{"n_layer": 8, "d_model": 256, "head_dim": 64, "rope_base": 500000.0, "rope_fraction": 1.0, "attn_scale": 0.125, "init": "normal", "init_std_up": 0.0618, "beta1": 0.95, "seq_len": 512, "steps": 2662}
Each number is 128 + 32 x the weight over the matrix's rms, rounded and kept within 0 to 255. Layers, rows and columns count from 0. Numbers have three digits each.

# layer 4 MLP down, 256x1024, rms 0.0836, rows 214-255, columns 0-63
092170182137140040118168171144183116109076131072125137165158121092130162081102176149135127153177142161085082107127069096114096132122127071111092108127084136139089121127180130093153143140117116
149174084145162087139133158145110181143172127129147162149071095111152092159137095174109124134174119079144124140126127141111172099141131108155102025118087141164149087169135132117102117104127110
140167166125136129068095130163152130140140082103114190083165149105143070175106126143122151104100101130137146191142130168164137171133073163161124127110136078127096185171099147106064050136126096
083175129139079168123061126167115134171177100141131155155083157134128111172117167126102126112088144139146115111116144113085136068138166104139150151130161164126138123087100158094120123096146144
131160169085169164133094058165111137093045118145093128159129110124088115130189037175097133185179133157101151140126148160133104071107074115126120168133094145155145165146132114170113166081079124
122160068136173143189121133185106066120088139162133116162147087136084078158092138066110123086048095096128121112117095118191124132103130101092100148088142127120102129141128145115142135106047140
103110084149079148121149158176177146152162159147150144126113117100132106122147155122105178095052155171152113187170103128161095114099129123095097150169115175092157189104131142134180152153225105
127147130139138114095112108145159123136141172111225147088103102126160089141093137108124154143144123151139119147126139133104126056107154114130116172083060104134120123066071130141162136176109118
147197071143197117084087137152104096082103135072146122109146183078096073113152124120101163100099132110103138093130095102090154089153123157083123108111066156116091129065094108111148124101167163
067120136174189121111115145145115093082139138059163172114188100119101113126134171096096122112137171111180114107102121151137133143099133156175174117168139137103090122154153099145104135101128160
184142119134113127112095103093108146094159165143181110145115069119105127108083074133103080135176093104100133155093157114085126146081050113121150103170149127123068162152146149066109143096133123
192185128124103195142138076116125110151144122166092131061120151188154137176173063142115109113146135067097160148153159199171108093151160149156141133175165095126141095125175124114149153084167165
180099199083096148099167107147185109165136166122140147109092114212140115127153083145177106111120110118088139205199169171139148164156117096172134133147131185117118134121101174135146138213104154
119143175098134127122159127161168097134081105119135117177173103106109107137135145121058125127128133128101160102120145090177147155101213205100167115102135139163133130105126138189077108107127125
122116115139136136144135098174067144163109139183155108146113093142143115169185113111122126116133074105122109193147118133134112126149128156146097101117084124170144090099133155169096150181117144
135130076096149103084126161145166109158156139093158152155164129153175127204138125166148055101108136134119179133086104110097117121122102072152142122100137167140116089138141173127067101065095140
143124149130146094116136155122135129137134126111103136091147133162139082109158140163101097135110140098160108123226188102129153143099117144086137116089120104138136137160152120130163098104194195
128150100133141127129109150172131133109117074091090132108123112167111110131149129130118145162162104150079107162131092090105112161106082076131140157155096143158098134131111077167129136192115139
154097095098176061125100118085081148125106108113087138146137095145133116163191124099175104128124066080134139131116146121145130138158127090152125114135120180155100121113166129143116135153167087
103108126139147172088153068174124044119079130107125091180197169149114124087109115120092158183170109167112166112122114178112116141117138119133102111156064167114113157127151127119162165179190079
128116175113135045054149078122149130129094148127118153066162103112177009172087107149157180121101109105072084067169203116134096149124137153103096136074162172149123116179168124122097123198109117
144140163150138172127178100223110089152101164140095092152096132155176119111067139138140134143163136099141066153124130072088174109113142092196134092154135138085108098105182132099141178108167160
195129107120107153095142162121123144148161168070123158136176102146079135115109135135155142142092111095152155115127117154129135143110132109128152133156110128128117112124197151103170110108131170
137081099123087100132196040102180144184108160143078102136124139138116147172168122134183118156148146141145090155162146151130166196120181148129174148077100181132036136074129119151140163123116150
187136102160142183098191156097075120152085135133126129129129209147096140129129111150134128180066101110188120072116164147161106128104214125121202117111157085021117121174086090078129167129078133
161126138153193115148070131086128120119135048136128131138128141163133126112113166136110073128086172106217115141143157120154103151177123167094162125142114114141076087068138110114170164121121186
149109137163163114086090107142153140166141141076102166158124141072043132129148073098074147119107121185134186091130221183158123144124104170147152138122159082154165103094076115099138101159142111
117082121074114142149116048092131133197169105134153100053110149126099226121089100192174165137105169147199166126164035099095153154151081095136099179108123164068092142128108103178146135159098170
109130157165141105144147190101140133071124148171047109158139122106085077123132071148106045110089129167161093117143129134069101176127148169061135172137106093138134113148137164113103154127119096
124141119157172128147186147179086155135011095141144079196110121221113120077174140090097115145097141106156089164073185103132148086108140022096108050155165118148088108108099137149108175080125112
159130151124050126122123162105138180112105133103133105166132121142146159104119074135142132157130173115141167115088149088134129105112096116150163099160138070081146097127148163100131128046091112
118130152152095096114188120107130163071142171126108133051200189105176161156178173198088116106106133153070068072133104123087126118115185126110159123116124153117059135109145131112165124093142161
118125168103164122196055187146135185158139108091097189169063135135129117147103098130124118083197124152153127142112095119161073070143094139123182132105153130079177135144160178100134113101141138
156156144109150127136055040113155198171115152149130097141075166145118155095095077135107104144176159157180140117095138106143114212117119128164134125191129120066118143134197146081120147176092178
160081136129160140134155110075109185116108168112142145129162125137092087136132104128123088126118135090177155113113116135128144155105124094142134121170136094124122145136120185143123100123146127
118213117194138128142125112122079135163119181102202143101068190146126110121133136089159094159126134165092196128115159092146144131138084104093180139115132104167060055112117185153161135110095151
174160124133144244180111152155102176116118135133082103096123138116102090164109169130145152126107133122126119148125151132155123150124105116124183138137120189164098106152117148112118098144162129
092180173114152085089112150147124120154140155138101193087139173041142124176126118172110071126162135125078124163080154184114180172121084134132095151133137134109122157073048115139145152093115158
158118132104132179110102146154051145117125143136124200109129132111082131142150147158079165117173126162104093083098126178073144087205147161138109114126079122148165113061150171048045134140111130
163172090122110134072139154145114105154150171149153114140111159146183125111112101098130119183133137105129249110137173148133090149093107082114153112101126177057135102180153130043132142191154124
079127056082111171141187096094173190169147187114073141145138144128133174113184141114168136159101132097104165150150167177214115143101128117172097119121138094128180127145127130120130133100192131
059173148139135128158111119141149059070099155114092159124126161088117147089131152113109093077139098152063115151096152158125168148134133137124123145080119104118163134085107138202065139117124127